python train.py --vocab_size=16384 --hidden_act="squared_relu" --norm_place="pre" --positions="rope" --attn_scale=0.114 --parallel_block=false --lr_mult_up=1.05 --schedule="wsd" --decay_fraction=1.0 --decay_shape="linear" --max_seq_len=2048 --train_tokens=477100000 --dataset="wikipedia_en"
Each number is 200 + 40 x the weight over its row's rms, rounded and kept within 0 to 999. Layers, rows and columns count from 0. The size before them is the row's rms in percent of the matrix's.

# k: layer 2 attention key, 640x640, rms 0.0309, rows 639, columns 0-159
# v: layer 2 attention value, 640x640, rms 0.023, rows 512-521, columns 0-159
# o: layer 2 attention output (transposed), 640x640, rms 0.0207, rows 512-520, columns 0-159
k639,092,191,209,199,159,179,226,229,224,194,161,211,259,155,220,189,201,137,135,226,191,196,226,255,263,133,175,126,171,178,200,218,207,225,156,178,144,231,222,210,273,252,188,170,249,188,135,185,157,204,282,214,178,182,209,205,200,261,260,138,258,156,239,256,166,264,242,197,130,221,119,163,222,186,196,210,247,265,191,227,215,224,256,198,153,208,246,187,207,201,219,143,145,154,132,194,262,270,110,198,197,179,209,227,300,213,233,205,197,239,227,204,205,152,182,180,232,159,197,142,183,160,300,207,177,193,223,227,221,209,210,159,225,216,188,160,240,156,192,203,198,194,220,207,203,192,247,261,224,192,230,182,199,179,180,153,205,208,210,200,214
v512,095,235,187,226,147,182,162,228,231,170,121,200,183,183,147,216,268,168,168,206,222,260,123,221,205,210,193,184,194,159,83,130,176,186,243,177,205,246,178,86,218,223,206,233,235,277,135,238,216,143,192,211,173,277,147,155,169,222,262,204,187,265,177,150,119,101,128,261,173,225,273,150,123,228,174,202,141,150,172,182,146,169,178,182,235,140,223,119,247,234,214,221,149,219,227,183,163,235,307,247,238,259,178,240,274,149,218,255,208,151,199,183,219,203,179,197,246,212,202,184,165,217,240,166,228,249,207,209,170,143,196,183,203,196,170,252,204,131,274,172,280,177,228,156,220,141,216,213,222,202,190,205,197,228,178,256,233,150,225,256,252
o512,091,201,227,242,174,156,231,244,235,222,216,213,282,281,259,163,215,305,226,268,169,190,206,156,210,236,195,192,143,183,231,182,199,154,220,237,208,241,148,241,197,149,204,178,214,242,235,220,190,231,122,146,147,153,159,192,164,226,223,225,211,294,200,204,150,224,228,153,189,208,235,187,189,174,202,184,156,165,202,282,140,141,219,227,172,188,185,211,259,192,199,214,240,175,278,184,101,180,260,235,256,167,218,157,281,152,239,248,142,210,144,165,216,174,198,193,160,158,238,242,279,248,187,236,182,194,190,183,197,172,172,212,209,255,231,265,233,241,145,231,240,227,240,186,157,201,238,203,86,196,192,157,252,212,192,156,224,184,104,183,185
v513,089,178,238,263,219,231,253,240,225,174,290,107,219,249,214,162,236,179,145,248,225,203,172,219,227,222,165,217,179,150,189,113,179,159,175,265,172,169,217,291,219,205,182,253,162,134,241,230,206,241,202,170,224,192,153,172,246,193,249,203,121,267,268,159,202,191,216,263,157,194,175,200,166,253,121,214,224,235,227,152,183,211,240,181,205,162,182,130,218,206,289,176,196,219,211,216,173,163,201,190,247,273,156,235,321,198,196,234,167,192,107,229,209,212,221,202,254,211,213,230,236,154,212,239,227,201,265,205,160,157,271,225,260,202,134,235,219,181,210,161,197,236,233,173,208,234,152,100,225,154,139,168,205,92,158,190,279,240,240,208,173
o513,088,239,206,250,209,183,178,208,178,222,182,181,229,207,236,219,258,279,236,140,222,187,228,200,181,207,314,186,189,129,182,250,197,149,150,107,197,260,195,242,190,180,186,217,87,212,212,221,202,281,190,208,217,280,188,239,193,180,152,239,142,128,193,252,211,277,232,208,142,218,339,231,123,230,146,228,261,239,174,222,175,197,187,177,148,152,207,243,191,293,197,138,216,222,235,268,172,236,216,167,241,205,233,191,215,226,141,206,202,249,161,214,288,159,146,229,138,180,213,110,185,287,272,219,230,198,167,210,193,215,147,166,238,151,176,210,99,195,195,218,183,222,215,185,187,216,154,185,256,168,231,247,135,227,138,280,248,218,136,297,227
v514,089,210,240,149,196,181,230,138,199,168,186,185,206,172,186,224,185,197,199,230,214,186,166,183,292,267,180,199,233,237,185,248,206,179,162,205,141,179,268,184,187,191,225,196,213,233,165,215,229,174,127,181,192,199,207,229,226,156,213,180,196,178,225,184,203,198,187,202,255,204,202,212,169,217,182,184,221,236,270,224,256,205,124,189,203,194,191,238,248,173,186,163,189,251,145,193,171,184,189,289,212,185,230,276,96,180,112,177,163,269,187,225,164,143,243,200,234,206,108,143,227,249,145,172,145,192,215,158,242,189,147,254,118,179,266,156,236,215,254,206,178,212,190,195,216,202,242,265,256,218,278,131,174,284,160,198,219,183,200,133,234
o514,086,184,173,229,192,234,198,247,255,181,222,194,160,166,194,243,207,218,193,235,211,127,209,138,256,166,166,197,240,235,174,165,224,178,199,192,237,230,242,195,211,189,257,165,85,191,168,164,174,194,158,133,149,197,198,193,216,158,205,135,218,237,234,146,129,132,254,237,288,129,134,241,230,254,219,188,153,180,200,177,219,236,208,234,225,173,180,164,141,182,228,125,191,143,201,209,205,228,139,253,150,188,221,205,170,173,171,207,202,251,222,191,128,137,199,113,230,207,176,222,61,194,199,177,285,147,106,215,194,181,210,239,221,98,206,135,187,178,185,179,181,180,271,194,241,240,155,277,244,148,140,211,225,175,208,206,175,273,200,128,226
v515,100,158,237,150,161,130,214,237,153,179,120,198,167,246,248,137,118,157,293,204,149,161,261,209,185,123,164,259,236,239,160,244,122,179,278,188,218,93,142,245,214,205,153,148,167,179,204,135,227,170,233,175,229,170,170,213,232,225,153,285,139,172,261,153,219,164,215,246,204,235,167,151,172,228,221,188,245,145,224,325,216,207,205,170,278,204,226,256,142,236,149,209,229,169,244,122,130,184,211,140,244,214,185,224,281,213,171,188,192,107,221,250,180,296,315,179,235,204,167,149,158,171,206,188,205,216,162,195,209,273,266,210,184,217,172,225,104,156,216,213,263,200,174,117,179,229,197,154,204,185,223,206,173,171,230,157,141,172,208,169,289
o515,104,115,227,193,248,112,197,248,278,232,221,217,228,245,182,119,222,187,152,276,185,169,190,168,237,167,207,276,144,229,211,218,186,223,179,226,199,214,261,177,277,215,102,143,237,137,219,240,159,238,181,187,237,171,253,232,225,171,227,245,200,121,212,191,179,232,153,217,229,200,183,202,197,261,247,178,289,212,262,88,234,210,170,180,234,207,205,217,259,105,252,276,192,198,205,238,175,162,65,123,273,171,161,295,218,174,223,180,197,127,161,189,283,211,180,179,201,222,277,264,215,215,284,220,213,154,172,234,188,219,220,201,199,211,217,226,245,189,193,185,242,266,140,227,222,232,135,195,176,219,226,202,228,154,204,156,204,193,166,224,169
v516,088,176,249,310,171,117,268,212,248,254,145,153,225,150,223,241,246,230,157,260,176,334,173,183,255,220,191,209,217,173,178,165,241,196,214,200,224,230,140,265,145,186,154,279,179,210,206,145,222,226,238,189,174,174,277,181,211,137,148,207,203,218,269,194,242,165,257,166,202,152,171,213,233,187,246,277,230,134,199,258,266,146,303,227,207,161,123,169,205,174,154,147,141,134,194,205,190,210,209,176,151,281,154,235,166,197,166,167,158,158,208,251,281,154,225,148,189,222,186,172,231,197,175,203,148,150,173,249,170,144,189,230,224,207,217,201,150,151,212,152,105,166,173,186,157,176,162,165,246,202,158,170,178,146,200,185,184,184,183,252,174
o516,085,239,310,223,214,159,121,225,187,241,296,178,279,187,170,218,140,191,257,226,160,146,190,237,197,148,266,225,231,187,168,247,156,225,223,220,247,201,180,213,164,202,225,244,209,170,169,162,219,133,217,265,245,232,199,200,190,198,195,140,195,242,220,222,179,213,229,207,218,227,187,236,116,211,173,296,184,226,193,254,222,183,192,204,175,61,217,217,209,248,248,163,186,179,264,222,185,186,224,114,160,119,158,212,175,242,216,198,172,194,266,167,238,191,203,237,146,188,245,266,133,216,194,196,266,193,191,124,197,221,221,199,218,158,265,184,143,212,257,208,131,277,198,176,209,189,196,215,163,225,180,262,186,161,220,181,195,164,240,224,196
v517,096,189,179,231,208,231,236,205,261,218,196,257,224,266,257,189,172,164,220,251,193,175,208,208,216,209,184,215,187,201,199,99,159,195,266,204,195,227,160,268,164,200,220,222,232,241,159,177,164,226,229,197,198,239,175,188,208,252,225,260,203,222,220,167,182,293,102,173,206,235,218,211,173,172,236,177,213,152,175,230,174,224,215,170,249,193,186,217,197,224,270,219,229,194,172,201,201,165,181,138,241,232,233,218,135,210,236,159,200,190,244,222,204,245,195,155,137,228,144,256,191,256,229,232,155,188,200,177,216,135,243,216,124,201,205,199,192,202,257,231,210,260,267,174,145,196,233,223,217,240,211,226,195,228,122,191,232,209,192,148,274
o517,094,217,199,160,237,188,141,207,148,239,255,149,159,254,190,166,194,250,233,148,206,122,197,172,208,262,218,167,197,170,163,209,189,198,192,179,218,195,160,228,196,161,205,189,118,165,188,165,168,204,179,230,237,193,162,226,178,197,218,186,196,176,180,164,131,177,256,229,226,248,171,201,234,214,207,163,168,197,150,190,179,216,224,273,195,218,227,193,203,237,222,248,261,207,213,227,215,264,221,177,252,189,289,209,236,210,159,147,237,229,116,307,222,169,188,229,191,163,301,222,160,243,230,195,223,154,193,217,83,191,169,194,245,139,263,146,258,232,177,235,188,205,241,197,145,208,232,207,272,165,244,122,139,209,123,175,212,294,163,243,183
v518,093,202,195,232,272,165,164,182,176,127,195,252,192,187,192,265,155,237,177,211,185,155,185,208,317,221,213,136,144,238,186,256,143,174,205,212,217,187,222,140,186,270,122,245,273,199,238,239,207,189,192,162,236,163,165,152,192,182,151,155,215,174,204,162,184,199,257,189,156,207,218,225,214,105,197,184,193,186,176,260,209,160,163,163,187,181,249,230,212,255,187,215,223,232,232,147,242,211,228,183,147,193,205,167,145,219,188,251,165,178,248,197,181,235,127,176,212,112,247,193,295,155,187,204,203,188,174,245,227,145,222,166,172,209,214,238,264,213,198,268,177,195,193,248,240,236,229,195,168,185,193,235,181,180,117,232,224,209,254,168,192
o518,094,219,196,205,236,233,202,165,179,198,166,185,194,154,237,233,133,194,215,197,191,193,244,192,234,282,168,212,219,269,280,196,212,151,207,236,193,215,177,179,295,187,155,231,150,163,156,226,164,217,171,145,142,229,158,254,194,71,159,156,215,204,152,183,187,250,197,224,118,156,203,216,259,267,148,221,227,246,203,252,205,274,231,199,160,185,213,255,172,278,182,131,252,214,169,227,175,266,218,207,221,206,169,134,170,178,138,182,230,309,248,231,154,235,196,194,251,194,194,218,192,152,166,183,238,170,217,244,272,232,237,209,178,157,164,199,151,156,187,216,183,204,210,209,217,155,199,220,200,173,140,204,151,221,187,203,176,137,295,180,175
v519,093,177,163,236,218,222,213,199,179,240,188,151,225,255,183,147,179,167,240,157,113,188,217,122,180,209,202,273,219,155,272,152,193,203,218,146,211,158,235,176,269,192,190,188,175,251,202,116,229,164,216,206,227,137,186,177,183,198,254,243,210,109,143,217,191,207,213,281,197,220,286,203,208,181,193,150,194,129,152,249,241,200,206,206,223,235,247,264,156,242,142,162,147,256,163,190,112,234,205,164,219,239,228,213,192,213,214,231,145,169,243,203,193,176,129,242,261,198,217,164,172,168,193,208,212,188,153,141,194,179,275,175,230,232,170,245,169,247,239,224,205,234,184,251,184,212,218,184,221,155,248,246,148,230,199,199,177,183,208,191,237
o519,092,170,168,214,268,197,104,164,200,188,221,151,193,158,161,168,182,261,166,160,208,170,235,220,247,210,170,207,169,191,211,173,184,199,200,177,207,256,140,199,258,290,181,243,191,278,127,228,238,206,201,248,301,230,203,155,130,147,284,213,257,246,230,246,203,180,192,212,241,174,109,129,177,214,233,244,236,211,224,180,254,254,171,223,232,199,170,205,181,207,217,244,183,158,214,200,175,211,229,116,188,188,242,242,190,272,155,121,219,254,174,189,214,250,219,227,196,200,205,230,144,214,235,231,214,192,199,156,221,169,208,167,245,204,229,125,223,209,228,168,249,218,213,228,191,249,237,278,220,226,136,145,236,186,174,236,225,266,212,199,158
v520,091,165,224,180,123,284,190,227,223,245,138,200,242,178,162,285,276,224,163,167,192,243,202,216,194,130,171,166,147,213,298,151,241,143,148,221,154,115,249,265,262,142,229,176,189,241,245,173,187,180,167,164,164,181,214,233,197,198,166,220,176,149,165,150,129,199,151,264,186,188,168,178,266,249,201,265,155,162,138,215,120,198,198,251,228,188,167,255,131,218,215,137,221,204,220,185,279,164,128,146,191,246,217,183,203,255,213,150,165,318,244,177,220,110,272,154,164,217,165,160,148,133,222,169,317,164,142,168,221,248,213,211,134,228,181,205,143,202,175,196,175,189,201,240,224,196,168,215,305,151,176,207,194,217,246,215,218,200,213,237,298
o520,090,96,183,267,182,152,206,205,245,220,180,211,214,284,183,213,263,167,195,220,199,269,154,140,170,209,176,190,216,177,171,120,171,177,221,206,197,205,183,251,223,175,236,162,266,185,305,175,216,164,199,146,169,184,219,202,225,212,271,142,219,271,264,188,230,154,167,126,192,125,142,230,217,144,218,193,190,159,282,199,195,190,215,193,200,157,175,219,231,183,169,292,236,177,222,114,174,130,219,230,218,273,280,152,240,201,244,149,194,136,194,193,190,256,215,135,203,267,114,177,221,188,157,246,131,197,207,202,214,210,162,217,206,256,233,202,191,236,175,156,222,232,234,193,244,190,175,189,199,212,182,226,304,258,241,204,213,193,225,246,210
v521,090,216,159,276,220,213,230,191,191,136,131,243,198,258,170,159,204,208,275,169,229,277,243,128,244,279,131,210,214,213,174,138,105,202,234,206,170,201,221,138,215,209,173,251,133,189,235,242,186,177,231,171,178,219,191,150,146,181,227,191,202,174,233,225,239,214,205,279,175,236,226,218,206,188,190,192,171,160,265,206,148,210,149,246,206,167,120,194,143,244,187,150,274,218,171,178,179,156,134,267,183,149,145,230,238,224,180,259,161,234,149,173,152,236,212,189,196,184,171,243,196,249,244,212,156,241,227,260,225,206,187,206,134,201,292,243,180,244,296,227,154,171,177,269,189,147,185,185,131,153,197,186,265,214,192,199,194,190,171,205,199